Each number is 128 + 32 x the weight over its row's rms, rounded and kept within 0 to 255. Layers, rows and columns count from 0. Numbers have three digits each. The size before them is the row's rms in percent of the matrix's.

# v: layer 7 attention value, 384x384, rms 0.042, rows 275-327, columns 128-255
# o: layer 7 attention output (transposed), 384x384, rms 0.0427, rows 275-326, columns 128-255
v275 103:032215140162123094126127141153097103117112190168129182066139197139152114125151143124124168161109131167188126063157069204140158079101085148187099111133134134137095142103098156082152145079124099159132141134123106110094139100097163088076159056162153157142107110127093124115122172103105132149140177125092132091130140138158199131128087125146121181102153084140106033087114086166158101155147
o275 099:097138159231146165146141205170068089131107140147162131134176153092115118107146148111126138138125129144160093119174011104169134055127099108179103145113156092145114121099137152087125083122113084168150107151083127132094208079122100125110111091104089105150171076144123154119152105178133161151091095123130091105111095136080197125121121144120148123050168167086155105097114179166136113126091
v276 089:104114110119144148081108094161162151109164116068110127114194085072170128143131128077046103153147181170156105098106077159144177138116113086086182141117113201118094128120135131155106085104164091058200146125183094172135110182106098094122168097141131144096104161128102174090085132130061146078171132090086133130107126183126107104144064118085160098111110112114169148113135136164131134081107
o276 088:080124122119093127105126144173120130084079124154131122141120085123139166141098143128145110169163074133151153132104118167114150095133073191169200069126124124082121138132150139132117084117161153102191138142136109126131198095104128114114192141077119127157174162164141145145194221115079144104101164097157107175095067111101162218125098131154137166107120107127158112132121079138123146098138
v277 098:146175174107104143162086144114126145145124109171132158105159152127120182110165091147131093121064082097153182120141156141089170168069139112119171125130168155119140135178075127138152219124116132147121126117110141071152120137116139143173111126169142132165113107090142120067082070102150221118159118142139151135177143090109147103144106157095091098122154128200102128172111138102152182129130
o277 095:049128123158173158095067147092130168113142094119115123135154174140109114131147153124136176181123101079132196089127118142113132150155170178107133129082087126116132109136119157122147142163150162156126113124108130157143068111140108092107143120121121126137099154092158138107110098205113084094095171066132096189193134080117057149166095119168122089153153202096173137173127170111177133139153
v278 099:123091160126116067124174163165153151119127161181140159109137186142087147104129108134115163135136172185146091188119163164204118149128066119100132171151153131107200123166141111108149173112127097114182097160146134161134153127127118062068163162150136130077138065136187153111126070095116125113125132160162139109138139113127139135138131169101105106166127111158056147172102142138070138116120
o278 094:080095112137101132133119096127105111170148160084138112114152153104129096143104160146093175163136096111106134107144150134173083146203105128194152101177123202090072130144109086130120121125127151110097086073130134135108138153112167107158119146118151107112172120158092148111133180202080137108091113101126169111146175108093136118147111147086189170145139077142094159166150110109154173146091
v279 088:133119149113132115147174061143051135106118149069108093132112129095082137055152112100139086120137098091128092059212108134117172185126087111158130104135113075133142126139144129135070131192156153162117074162138108126125145133142135139089118102150115153194136124096148145120092178084142166136145138099148176150071152128107146096099104131193137126158104159122097100143175143077103124136129
o279 094:139112156091089127106142061083120187103114117110176138140153084058108101110143080094134136106112130088165092128133147134097148126101113087162137046111164128053076154166115141186120109157104138097148115178061172107136194116110108086098107141093164121091098107117155113207110131099112146114120143074135129144159107183079158141062121129136056117108077182151137091123088169126130114162180
v280 097:108118138104106061127119103141139179043130135126090131153170136086137143138144108153108123095146189097172137137153091158148146095174109103110092099140118133152080137163163103101130116193086100075145114150173179107131140168112112135097109120149096156152114101166171115155112116085171124193158144168135123124137177103124145089145154114140118139189095160124120089144159131095134105117175
o280 096:160079118083117162068147112171158146117140119117150124085149161141039122089154164172148145196132197112140174097091176142101126053155142145095081117139148086103113089078166113094137125112104171199128035067145138142115068141069085141136118071129101159133145122125135120159159083145200106140150151126096118166114181093114139126090117098137151159183137128189102101153155107126119122121127
v281 099:068104171135148129116155115148160130133115158151121134115094145108180131124171206074124137114185118157176151154100176094146130086153126135123106131118183125111169122134178100131132157094103149107112173153168109102100132137128062115215115123158168144126125143166173134102156093181121069102101127109127134143100080138109146183101173093143108143098122087139142148113183110184154101132085
o281 104:156134151083127128086094165072139133114099104160099151141120171084137104102153173090077135152166083159162141097117190134093178128130171117100080136113159134133195124170166136121129129104157119090127170119178091180105156130100112054194180060163117128106062115149111110144171112135142121181144133150096143169079145137142196148134098103130074161126124059173132118180116047183156096119108
v282 096:090067168015110074106060147145160169136141170111150148062139142120103169053152143105156108136122144111142143107086143148184109149150138129113113192073161139159138107173083115151143225109106104097182119158156145175118143133118131156123135140141140146072115136119165105140097112199068137132133123095156110177069158049127111100107118158057070109172166121142128116132106102154079141070093
o282 092:152152117156124161133132176124167104076171157145174083158170175151105098163176093092107085101132075083133069142126076162177157149141188178095111155102120111165129159133085156135199122148132106194113109120077165147130124102141154038151129111152096105133137153136091141066146156192124159100139132124199133111194122088149087118098123140128141107090152121088103186136133068075132103098129
v283 104:136184086115139077093127133128123111140135107145171098121129099092176123187128087140083119180114174117129143123141137215200165088120109137127119134181102118127067124098134187083099070174141124147051117105095079207139133144138138137054150135113098111095144081160050154069104138130144073088148136135122133131158158161143160100102175161057156125087139160132156123128139094115141125143129
o283 097:127173107126097122133111137100151094115097120112181118129152137136190159203117088119089122109105128107082172098114170172125130097088130149132096117168141101106100138093128162106147144136094124117114103169128112105075100150126155178061158092131084099110141147144142185128086148164149093145121149135082111093179171168087183117078163093103111123083112170136154104111125095099122110124119
v284 107:170040110094114209145130111076068176143134126084138125088098161114133181082099149102141121134107099128141102126123161113176205148144144082081152177144161098139157090152127196111160159133037142115148162147099112156173107099152129112197135138138158177122128134142168098171096098105113186110150183043159194133082104118154139159163072123103153086161132161059167177148093084149104108097066
o284 114:148154116122093133084138142142117126141086180134082143135097127188154122153166093159086128132152167133096169167163114138097129161128173164086135072118107106121120148147078163110097087088107103152142108176172173062120146202143102115125109148113144139151058124157086104092130154132145128093132146167152133156159139123092104122080104131142111140139123097121137151090174113120135149097125
v285 099:119101124148153080100226136157171129142149172146139152179093121136095110067151160111139091118148171115183165155102071124117106085099172104155130104091123145138142125151155163099163103092115085131086123102130118042134124169137038128121127102144057113134100128157179060073147070133093120113096177058103124136090086136138107144076182063101151106106180139085106093147119127129100148150114
o285 093:138076080120151098129155104169169099155129133112178133152118120091075121173188130120138105145113120082120152108111123103131160150090171112106087131130145147151214104129163138121156121069086141060135103097142068106140016089143130057177135113120058127146128131138155100095132128155138142188181117155140108175098139131111168144129105145156193056140141164131123158128121147132140167125130
v286 099:137137091091150111133211122164146130142145103133130128119106110114142132219100111141127116113101128122110122112123075103102149132156124105152071115116093139100109131112159120113108093130093113180096112152144172122108145158155090187143069094116114134106107041169139117147106152060198152140083135172155144099081185125086161102133143111130095116123067165117080158101123186132137097088148
o286 097:148156187076116081102183108160126124093126125147150066123114123138134106116141151098132139117144163107105180127163179141128070168121152078139157128138097135049108074109164080138117136112164164143161085144166157065143200185073113172115038154095068152110104089054151099117083121096189141115139088111137085143113176109079183146125163170152056119108148138156137125147068173135144106145126
v287 092:094155126127197128161153128126060148071071096111059115105111199054170105066158107112148136117151069131146141112157103168177094151128098085058139124101131147143117107158087191115134166083164101139197083159137118119175121047108126159101134126143131140108147110144082133106141135172138208146128136128122058169127080154106113134082069131079162132079134110103128128115126111152192140126040
o287 092:073135139128182066144131148121165118060050145113143127102109107143120095106180161126120118132140099042104160151126113122136151116096087129111111171151119131121143085112150097125199121165160121177185133118130178130158086109123145164100100039081124123144086153135113139134133095148100167161160086162149068118136111124128142160185129114133108139137169097122123117102108110084104106163098
v288 100:198130137164087117051085113132110121103130085096135107117081137081152128110126113160068125089136095114107138175117138094073076138132144067150102068084104156138203109109059153140125184062146113151187163141165112177120133103168135101110148115156136106165163128170061070103087140143144098145170178213127134182101121117147163139071126050145134173130134046146137159108114126132202108184115
o288 095:172112145145110092130064114122088120118090169127098093120086168155193207078085112129085161089138116135112144186155168134059153104112117053132140148093164126174157176122101144131181125170156171174146097124150156084125135117108106126123199122222174109115104181161117107108070179076031132178094166103176166162127124130153133110091120123127104146107182105146198053164074140137148081120070
v289 115:148100102057179207121109134059188115205173088149146162109151161168155108181098122119124142107126114089116161091151151175090089161133123168143192155170106105106115108112037108113165152092130114087139125179139091188188115091051177153183145124087143097091150068089084174089135118096158114114080102103157113156111132117144098161129160177080135099163140100136133178107108120116113127065164
o289 109:205189052080140100125109117054145172133145102104126162174160125136132078164200083143124119130159100073113158092062153105068205152132150126108132141181063138182148130123123151131098158120073124195084170162102122167123135124125144165145121159179102110141100037087143168075104094111167113125152081151166154096161104130112105123156132191104132137121074127112136171113178164095118123105169
v290 097:114099163144147143098104116129129094121106135154107139169095170114130168168103173157097141108135222106134126129136166070161089083152151108157119152066129085114146099062142126152168117076155085115182150080190144107124143071125124079130145098109138147123089172103129147105085095131079125131115167173136128138144102130148138134097169158100109171180138153131119168131100101107162145085141
o290 096:185098176188178131112153147155169130140152116150128142134122117147132151128094143106135162066131179104116070131118119062101127088158106149105137164144161061135160125091137117096181105144107121132131137089185171188083103136093138084182107140163111147146110156124092111150137058136097154116072119149157117068112143171169167145145109179176107121152076128117059158084130091101114090099092
v291 092:090111110153132151115119107130169141191137180111107110114092155125145086112143100048155111079108103095147177181135076104086197089128057118153156147101092126076147165166164184115171101128143118101064130155088108066135113103111122134104158120127120132134136125108159112098179194091097168174069151100135133132101111101074112099120132178046126149118183156129202147115114081124116140066118
o291 093:093087091132135141136183050130137166144121156145180129209132120110128084162116170159131121096083127106122160174131100155157153132147106133091141127105079129109113147090133133123171073060172098099074134111128112113124115167167117130136109080135154172118091106116136067146112134105160125085149151087116089114066103121104128107107169154125182070089183162096137119115136146163161073062153
v292 093:200158154143110197071104128150073113219148139090158092163139125147158152122101102157116156112206106180122143146125106118147118111141081074105146145119113175118103115163103150149096146164104152110145228116141140136138162120182148150082125178098144033047142166125123158140188129141113137140133077129148146108141110088135154157084201123180171084137103094136136089133161095138131118104195
o292 091:178131136090122208164119063082079114186121154112139143111123127144152109121131121115101151163191079144122116109117108155120144092142109120138146099092060127133131179131131134123122167113125134107121171154178099101191226154101139161126123156098142068064101110149141147158136095095097119148135145149147126111177108043103128118120147149139139115163150107125175113106183125189175136140212
v293 094:139181191127167103144041173157081085241142103107108115145154146137070095178100102185120098125180100162057149112149161186151113181115120137118160113083141119108144127144121120149107169136130133138075156117157089174169127098128094167137155105173118153130130077051145188143179101097116080147131100101123117137156152138130107127089134135143124119156084118127029148183140133104133140128130
o293 096:085170177132132140146145119066127141112156164098148111130103126159146097173111101089109104124083093086152116065128110121159086136174123070148149145153151122115155093131068126166139135121122101150170168158090133144096127079162142190186131173132115163126162117102161213102197114129121115149206119121119194215116118144125144116125150164107140158099057131138151139171057173138100142117154
v294 102:166121156071056148130160169118177150187138116122115111095180123137123168121133087120051151132139131127142140123151167140131145171110121086101144119142133131185168121140182116066092135134117073103173096111076133114052125122183168159166147130039147143140127113154113138068053100151068134083173137160172146127107139150083085156073139184188128078107135133077132124114106109126116157113166
o294 102:110115171090139191117120111172159135121162129104136158132180125142130157184156101151122098140160093114127101150195132139149171156091152111062161083084114166201182165153139089057085131095082081075213098133075135153093118145123189178146178139113134140154102140160150114084080119133080157120098107110212093121127160111103057151089137155122099140125106139091119076098135108145102151138155
v295 103:160127097129143187165100074132080049190134082120130111109129124106156126188149155103116087083153073136090133145153147187067126097175090133186165120142169131100180124090135107113094128106171127163107128113170111156156110103141115116044184117115151130160115158122088158101129163071053146158098169137125165108114116157111114106139125127130115122093088143149180197178082108160139155110176
o295 096:101079143119149085132125065149115099163124162142148166146125087140123124173140166127089124133116050149097124162177078142094098164139136115114103136058111116113140093103116139161143100096136147066087137119160142057092214106096097147084118124128112094108069118121152067082088140037090098116145167180118119098129037125140145057100131168102121123110101145113130089156099137114086149124148
v296 092:100136219182057102102133126095114120100169123171145161085096145153144135105122121124120142109103124147115145070145150118137084148152099125205056137099119125149122133157159111136097113110102119144124168150107164147095167121180166091118135131155143105156123090192119103103114153161140126093157206079150121077142161113121128101135085139197120188154169107180153078137084135138091136194106
o296 088:130116111183079191127149111158079141164150163125140163089146128136092147126126130161110130125141147146129131120161122070182140143159095043093089131106146154164113136104149122083102136136138153114137093171131123182120255107124108072081151116140086109129133147129094107148134185121165144107096154110158114125139163114087138103169107127104187152136183122118123166085099109121098160143126
v297 090:186101131139145214149133072128105130150122111115138101069106195119145145135130163135148154119095162154138162115108202083104132148067125106109117100099134055142142056087110164107123208060130083162212151108152097096084099117153109134164127154134181128164140095106127106133107148113204134126110126128124107090120121075128162136068124134078100119069170138129206144178072097102113141145139
o297 094:133174101120132089149082164085084142113151104184109121102099119169174103123124113127125116101139159079084104128093136158091134137103075149123149174147134115155084150153143123102118165170137167120038088096147142175162172163150145115066101113185139144151084083184114096107115130130122115169136135183169162090123130175132122109152113126136121114177175106078088139145157111124169092154076
v298 106:138133071132091140122135106052117131114113107140110144102144125154156129140053108112144152178113092097139146134163162128114161181112111115170146122120131097104160140167147097179121129152107180145127115124123115127108142081137113132162114134056129102136185094136186171076170113117188073177108159116130080098084147117157154175119152106156128125137108111225162132145125117130085181130193
o298 105:146179134107103150160116078077091140117102079118107124095156104111184124123050136130197151160162134152114138142154153119130133203129109148128138103127137174126112168192084103132146121205129120141107167111077141150100166103107181128145151227102128100159178052115116149169140099114166075153112114129132095101133121156181104150146134080123121105110180143200138129145148154157087146181150
v299 104:071163144120155103203095138138092131172133133139074188114152137076098120143130135135096119073120085148139146126139097170128111110119122090119181105129095077140155095137114168122129155101136128117104124091146064153121120085150151139154148125132215125139130110107103212116084066099078115095097101180199139169173138137123176128138139100092072103133117118160114129090114133111088154140123
o299 102:068138129111199093184098079116157101182117115162084153121125102145171108152104092029079129107138099079108171160122140132172145090129131133129115120151113057130095113124155113140129137114156162119136108087119150129096118137056116151120144116125133120139080063167141200130096095108066125034133088170195149169141162147132086038111118098134107124125098168133113150086128136120053121138159
v300 103:110119097127123084122157110113160135143126120121051102145183126090124105221120105128113130174165148113141095130177141154159205150110136109108157115133083146134103149180192118149154070057102214128155131131127131162124113144058094134097174119119126178100093150109111120198141131102123120137132099127112101093150102113139133127154105160078128104106113138121099128113122165114172072087159
o300 097:068103157157065111095109151153134076158118105149094119156149131129149167156099123145105138186141186166145093139128184133130073112146177130186133107169179114142113098135139084107144071087157204125123095148116117125132115171054125120130123124082122128064175154075155147143101141123067082137097083103065130122120080174128167147177166145143103138101156110102166124163111134144131067068137
v301 094:148175152137159208165112134138085081167133052077154115113163140085131117142166133109151121103103122163147114130149149111125138141069141073108149095189063106152132184138105108076104133122164071175162183125106106153144110190089142189091111151160100065101132151085084093175150184129119127114156112164145081118174175134148118146128145029151134104136161122079197141181175107153187117126109
o301 092:135096105135125072093092112141045169085157106134147118113123096134177139115138152085110112127110150085091142089098114178135109140152111129106121137090152032105087070080166208138155163151134157228107154107110119088141142115118151147062116122140122099113096142147126152114126131108151152127138120067106130146086161052141147176110140120094090118106141132138099108148056086158086151115045
v302 091:129087074063148175091154164089076111164102089128096099120092161137091156082117135111134126120196145116133093090096089215119077166140110110087105185096141090151137126099146103124110161107119074130197195107143127174162146091118107154080161193121164105047114101189101114167132107111152161104131137131109152113193131115131113126108123163159138129149064088120130150100071109139086147122146
o302 103:211089125085147128161132097093117109178119114141187189114160126085112080061089065133132117075153112129113110169133170101140123194192124086110139075219123175106143084180132073116121184109102107115119136184164173121146235124107157133109131169129115123122112098073076124173106176157116189140136138117159128131066150134117128123130112145103129166177137072132067182078137121136152118155151
v303 098:125143035156110133142218143090077160085132121111122106121118134149097175153136168133106087199124140091109144182098153096174127143201090128117136123133069139127141095097105125106103131077152126120062066121174124165102145128136147158165087120119106128198120121097100134121083133108143097146114082123099166182080123122143163146132137124143130101118096173155099153099196148165099124134169
o303 093:128165056140079146129097169076118111075089109110068109071139101164150205122124134108147130155129149129158117130160105110133123088100155110118177122135116096154147140120078081134157183106128122131104104108191104101071107099140149187137125113131119136162150173104166105149081155066192133142127106153117120184112138124079121141098109041099094134121084191141045175136127118121138142171188
v304 099:085080147135141185083221118156198115144073113094117134146213129108178143108112171120077101151151178173116095123180161146147099104162079152103163123102149110119181099127132103133116064098094173137197128127128135163126130127125106176167164088130188188149087158170165148184137135135098187159100148118117131133145111124120093147100160242132126108136137115134119145121131184176169199105149
o304 097:108122182107149148079139094113129130106117160093116119077162125082141110117142127209085146137116110131154096098173165117130156160124168137043151096120173133188133129133112129122145100084120142122184140129080110146139159161156197131135082151140199116091122190138135147134150143145056152104122122129093177126166180140120116090192152173105087108140092127100173095126119185159157158103161
v305 129:123091086118172110169112130100140211101124174139091108125123144162140113059104143133119143093113156040128127128108041129077136053131109148099197123095128086143144093111077161097131085170129178148092103067123116132158141086115139173084071074168128178153132137062116050138124137103123127143105097176115093155133154104139131128145113099163215084130111176106117119135169149112158153103118
o305 075:119124126149105156164150154116134213128114097132136099098097122134094126085082151117159116129106129098166083091090130127106111189106092094153124137114130130105138167111109155128113151146127141144160174182064165172121255131116111150177145086086111173110127087083134110151148129111107178102146152117140152102144087091114178154132105151138139154093133204142087174153115144120133128155111
v306 091:078118120116135109135112171145165110161101135164109128128153160076194114200105179091108143125180145139167119144168185162119122067156087173098143147156121122103147095126119125097121127119136207114129134118170141155104138102059065130116171090192103137095089089157097171143101077068076117139139168136127142125105113211142168065118107048107078177099036070102118149086152126120146089088193
o306 095:098133129117100104132099155107174102109104088194117159134155158093170135190117145089088115119124133156154196140146175154109140158106141110132110147103130106150131135126150124082157124169113149133126105115102187092087179119095082063111138092173122122112113108153127132130108101094118153169140142179176103139085154209114178114092096060114079189110051102110125138136085128113077154128168
v307 093:141109125120181144124115141142102101119156098119151106131145098125143147161105108134136111134102163078127106095084126081148111108139160092156144121147129075105136155066123098136145147163212117155081166085136117155145148145136154112198149141063099108097114169045141133137133135107112106099108056129061144101157130063149174104149126163070084109132143189090138210137109123083149113156089
o307 092:132181138122165165164126126153137148142142148106108106151107136136101129149062128113141102140164150158119104103126114114134110146147096137144150147159095066095128120113171112128145121164131104142081084156165119120120249192092114123173145156107104122119109103106116131095184142100121102150149142189079148140113131135087201092165129132130072210126170189144123151128125205126118076183103
v308 109:131119043161165126167189131146045122120149151138099146137126171098122093118132161117159131118106110101155107089142101078092141116165107105115151171152154144097145148136110038130153154121123105086062131199119119130120110129151055095232132127140157142178177158124162231109180116076124101159112103113104133123100146120149141120112046156127071137122118155147096198085130176139129063129101
o308 102:072139098139153115150160092118086093102120146142109113112140119095074142094149184072144144134128108134184153147160064114127129172183113093143129126129130119079159113185099066151128138198144137115106113138085132106122143164159070086173122130078185087169162111103134122112140115060117141120133093181058110155119152120111150124148113116124110126137151140128143132107095120134118049140069
v309 094:188107158102145138154054167132116146135145102112177172150162147143098100122106129121133134157115114111115106147086163119126143086156149152142090175133151144161127132151124170081083122107148112138099152115124159125132147149099170136085103132111159114109113098104086123155119175113088128142125072148145149140197116169101158169130182097204173123144107151199121095122203122132155165124219
o309 092:201123177131187163147085123146097159159153069129108142113133101162126117151148110156111154080127128131067153157148075130043091112142111138106105109097128124137121193104145137089114149108093103128123131096158156120136216180132112167169116124107085123122119101142130144115144110126138126109114164087117165115177127091155115114097167097141172095137135153160141132106167100171100141176174
v310 090:104146118104117087107185107156092125081150082143168125101093111143094113152104128076111143095134184092172130149147122214145109116160023152147099135146018153115140174143178092098122101175129101088164148141173125165119165186150145104086132137063126116161077087196071160166137103135120143103127157105101130100096107181162118112133104141118132094118078132162161151034136169126074125134175
o310 092:181089134075128124135156181145179087104127060140105122128113097066127103153080158156205168175166102134155146123151132115171157103149038147099140130130125104069141109156160082129111133111178144099157097157152168134170242131111172147119098106092107159120146113098097078132123125127147136125106139146184127129020136136096149179108119186140183148138113131180088135123148075148144144131149
v311 096:115164155131104149130100076110116167104129093106155116143062112155116081118162106140109095136181141167113142133085132122122118088123151105121121100086100122140156128091036166125130147118191132153087091099148131164175108101135184135102131132152123113110156118100061120101096175098100134155108152157141163163118163061108165135068166040158122091107132159152156063128092110123150159153144
o311 093:133134143100176076174148120141104191119131141137092090099150121124111170093073106120153104149181130086120081169060053135105109069085137057164048123126107106137162155079093137085120108101124117138151096095136124053155119122140146127082130147138136143095095083164095187125118138113089142125095160137178074128159083085085128129101153082140141158063132123149175079140105134122126145158106
v312 101:172141115111153121185145157122118050123127091170172154175119110131150141144106128149148118129159110092106139175136108067170106124130129095154134128084145121116172111124203084141136146146135093088115124146177125104151157114166159154083156131096070112181105134113135190158116066184095084178096088146163127143100146131136130154126098108181081098152126158132123157105178105163072143126156
o312 088:107108143125132165156131108094095129114122090151120124121106082143127089156114160076133118113128101104135169144126082117145093145179158097139184080097091129141121096154192088175147160115135088119098120129200131115097106078067140147141104159157055146139133124117149138134122109144176165107139091165139156145037102130101102102104084121103150083185162194087104165147136144172121160160140
v313 100:143102093112088126103157131141205122111108117089106136119142110074188185118171121109131121153111145118143135125157122184095114094138082096120162095176096105136121068102068213136153072115151140112118177066116124117166161148090165185108137161157197100152082099159079130170134129140111153090129119171104150140116114156106161146082141088132092077104070154099102137086156098096185080119194
o313 091:092097135080152110163038113105121135111107126117091120105124107135178169169150164116114110113169145196194111079148165129167127107137130105104106083089124166089110084112158175066117127106118145089159115152117112089163141164151143123167104056115158078087142137106172150132115177110118117112126126076126115151170129125139161101167137141117139110081083094130162105167131116124165145140157
v314 096:143126107114128088120145152121079109121108116155136165162101149169156143209131175158088148131070165135157112116138117167161063088148160169143103138105077139108138180147152102134167126131079109069154062150148160092116136124086153143153086146114080130136134133117057113160149127095110079104074072124121114133128109093120163135138059176162154066152124144113025160087179083072065105151155
o314 096:118104151151120080180109137165160085167150078163118138050128168167085123128212100105138095138078157152137092135165125139174151100124138097043190133149107098122136103147203091140093137109124144132119094159180100133160176138061137130120114175110091140129148152093108080158103067117126122157134072191102128148109156114136089180117082119140148138111138123113047085074147174116148081144109
v315 097:141168141037123165147136106139113181141109151117141132070142154071162158107181104109134122111110158161089100128156157133110124184163109124106146157136126080112110089109162131201148171158123149091242147114136149176144142194113108065131144117169159149101096053141054164218126103144126155125101137141121112098121133139192122095119125088096199085084057094131135160094089213112124185078159
o315 101:118161179132104072148125141102102141130110204167101122088139110145149158150133116166134119126168170127123129150164135138162072066171138144185091144064125148127077127145142135120093099126145186173104147097127186121100216134141132079113093133171108046114168096103128177169074135143077161109125119121203140076153130122134156085099062133082110154163156077126114174101112166147147122102112
v316 096:126157113196112056154145129145142146137098128158117172110134101183174167143088143075158117171105167154143138144121156153189136133119114156115100115138118140125113151144084163094104162149131115159077104149096120091099126137111165054082160111129136124070179032161105151109142147098100125091085099076099151104192124169146099164118121073070166128062115147144117121162153041120111112100169
o316 093:134135117134178101146125214100167135115104148092131116186142133124131103136139190107192206132132135157132140089095137123198119103140128158147073121157146111147085121163128156137132102133088117152121104104149160092113061131097105098117125104113105151118188147173094137153132118108171069210098129091157047129194195101136142115127147077140141132135152112199100124164107129159076087184105
v317 096:128120164045076147126095057114094121158172148125101086145122110143107131141142120114063137121182056151112148140138165122057130078143191094126099152033133113105172138093138106140103125102064188141148096120161120124101129115124169078064191123137073100084128131146102100137105134084137152122114150146115095110144076106154115123102153131197115142152109127096120104135122140124116164124143
o317 099:141135188101078175141125146114103115176145166235016131154093085157109091122106111167156121106150114162125088198139160119084093089183125151201150134143115130150173102062146093190098136112141168151112133151196123130080220104156147153070187105155077108106125135162107125124126121080095107126154108186169115122128060119130103116120131180190137146118143124130106173127109113099116145161125
v318 099:122153100175123101145109168065094122076125107155120051176107130149163084105085154181137091137084124194101170147129148107062156104119163160095149054188048152140126152149104102073127162102162131121060142141122096193084111091115180153042090118153123133117142178108140078109142179097162135165156173150107117122133148088121118108167063083129163118126139112063136154183083163149158159127105
o318 103:067107113197064110131130141131064131109137155134043121135138145167103122100150161143136084117107173170111138083122128119091096116119154147115149113137110087195100120115123132062111130164142146131065160157084050127124078123157163118076146145150114193103140165114179129088088182116187099099171124158061127183137113124147138077137086093111159135146117077080167152180079132141142149103060
v319 117:098149110138047091135196146153120139142130139167130099138133148170131115107113123121169136116191157126087141141142158152167096203137160129139114133110095143112136125179083132074175192137134144158177098131096139150090104125155137081094127154104126060149164088124175172098100111091167151102078152095209133155093113120155037120097086000152150127123132113149141128142121168119106092158107
o319 100:145169039081088127146190167131142146121110170146111097115146138110118116109120126108186134118183131134132175141074145075156139153131137167135129126124123073160152089164107122121136149114121122136096097082111124155135113098110098082118143163145140128126126083126160110128093108073149170161114086120198062160068109103146081096063062057139204142139124118134101158164119144132095182141123
v320 113:114055069171122160147102134141151104139122169170117155092179169115146088107181102118163122110115053139171111118147126175130163144129076139140124144143156092210114144146094116141134142159161153104124108161099087120120145070082132145135112116108135176126119162118121132104126201114104133148137148079108096115087147043076166103106110169141055153146109118068112104133118082122094148097154
o320 096:141155106144134149078140107185139140116147147198082123118105126138122168134153125151149153108074119116154113136187129143165147136111125065136132125127172133161105081122109105151133200129127131142103085129121144128116105073126170143038163154064144148159158144152117115133172116079172160103204072149062123127074161112108153109104174106177152118121105033134145094082194075130134121076209
v321 096:096094125160106136149170135100135137090140127161097159115129115145081130056149122138158138093097094140152141074080095159159065148137115129164167140121172186142174144129142139137153156135147110099072059183153112075187114124174167067147136139079127061143136125110108172057072133042151156103095082173161109135137132122123090093137087109170108080204121124083138164108165109125074099146120
o321 094:103140079129126080135150116126189131112113131162116133139150103103090189071149156129134103103148041165137140145106132149156111155121120089124139150090095102106150120117143168197154141122107121123120070138101085089162012068109121084150141160085169097129143146130150165148173105065176157109085139105194122153127113105125106121107071079156136091119118133103159142085104159100062169155091
v322 100:153151122151122115201115136104107153086107127102112131121128129116085166117153185095087147105095100072149108147101126095101095146161102168188096098178178126143085084137133090123089190133104151150150043146148085072119134145127106144169141079169104173181160091100152179127120080093128138174133115106115126116108150168188168136172105149137158081146093155108070116130186144181105177189116
o322 097:153106101138072147170081163130147173096149127153112157110196128136087163121179163114079167173165121103133150100111093150076082101109093097146082139180252154151081129088136086138106146116095148154186104114179132122128094123115099146119170052121061160144183100126155160125119080154147090153111071129160139116102140139157151119116095128155071096137066168172059123139125126101137175146146
v323 097:148081139121124129087160123149160124119110183171131118103161147170170120155120111114133143105093117058110132145119146138154131165109105102168121151137207146151141141159175123118099126085122170122073152095193168129123145133140085135109148107102106120133095086085150100166157101126140116139129083173151118085112130121142171089198134219161160123159128142147075124086161132114088095136194
o323 093:114085104198128194110104130137137104151103109151141147158160146153176096166109172148139151137107149138096105082162121104133084176128117140117186115144173164108113131079134124112091123163098134182113186121161150173155233139131130092149120096134145132139162111089147069091141150168162116105117092165139171128138095134075103173158086182158124165101105147166135115145185153110180121198207
v324 099:139123094120133212133168112177122161120140111123107070185191103050122102138127153074206086126072115119078131108172159068086148096079135168122132121181167099130076131088186124135094102181114151123121115104090146078107126171116141148121117133143116147124095137145190145144051162089161160163120161093166162125075109119128108126085125106123160107152123120040193142153106142135079129130122
o324 095:164140109113069121101126092173121189130172115090180124177114105113062132151145126168115096078145127158098154072166126141111131135107147189089140119133132127121102139115170128128136143134147112111138121099109137124107101165181097156104130069087131166093132140157174104096101103064180104110099164063116050121109133107157174096151153108109106047105111134096138140139162132143069157091078
v325 100:149112133152204174147088110120121176074112130114146149149133121111153126125148143160129116151180105111133118098184097089064161186120100144213157129157101141104111103190094112141132131188152151166116163075133110141173127146097109157105080139133185130227100139073252130128156088081092141125196129121103162184129164107103220125128147118126111144137103125146115089113140156122162134128148
o325 096:150109127123179123134101094088070163086121150117163151106119140112135106148147125083092170151162130067233132097199040111062143129119127113169143129088108143091158120185065111103136119126086118115156157113126052145179155142102091108169075132101163119193091121083188109120124075106086131094178157158062178170129115103120125063139127149122148129141104154132130148127148147149147156110157
v326 102:161111122110162182170130078121131128160153175144104155084061172091105072147172142123150107083150064126175176152156178079107130120030136157132157126167104113084156041161050127161103158133178111115155172100192148142108135125119157128203083098137110162084108163163104126158111073169081113167140136119122144132081103064171199159140081076051133187122150113125099166094119089115155172114178
o326 096:095166145191150148141103156160126085183097177150092151098118177079154092155169120122126071072175120115148081139137166076162207157137135155079141146097108117086146149152070132210149139167163141132101166111133108135176127165143098089149113077136147095149118097179082117118110092149072149127142133127182144121096103102133169121138130089117091148103110095117099098101096136146153161092138
v327 093:071128110137160172117164060130147100104125158162081139139117137088162081197141062075093103031120131150113157146138093129170204115127117115113169126102133096101156144145182156138130140083124107131146167145147171108144109073125158106108124105148142086159108138142132130105143192131109152153082125184156095138120118184166119088113083146160090158121171147129184143083077137138145099166121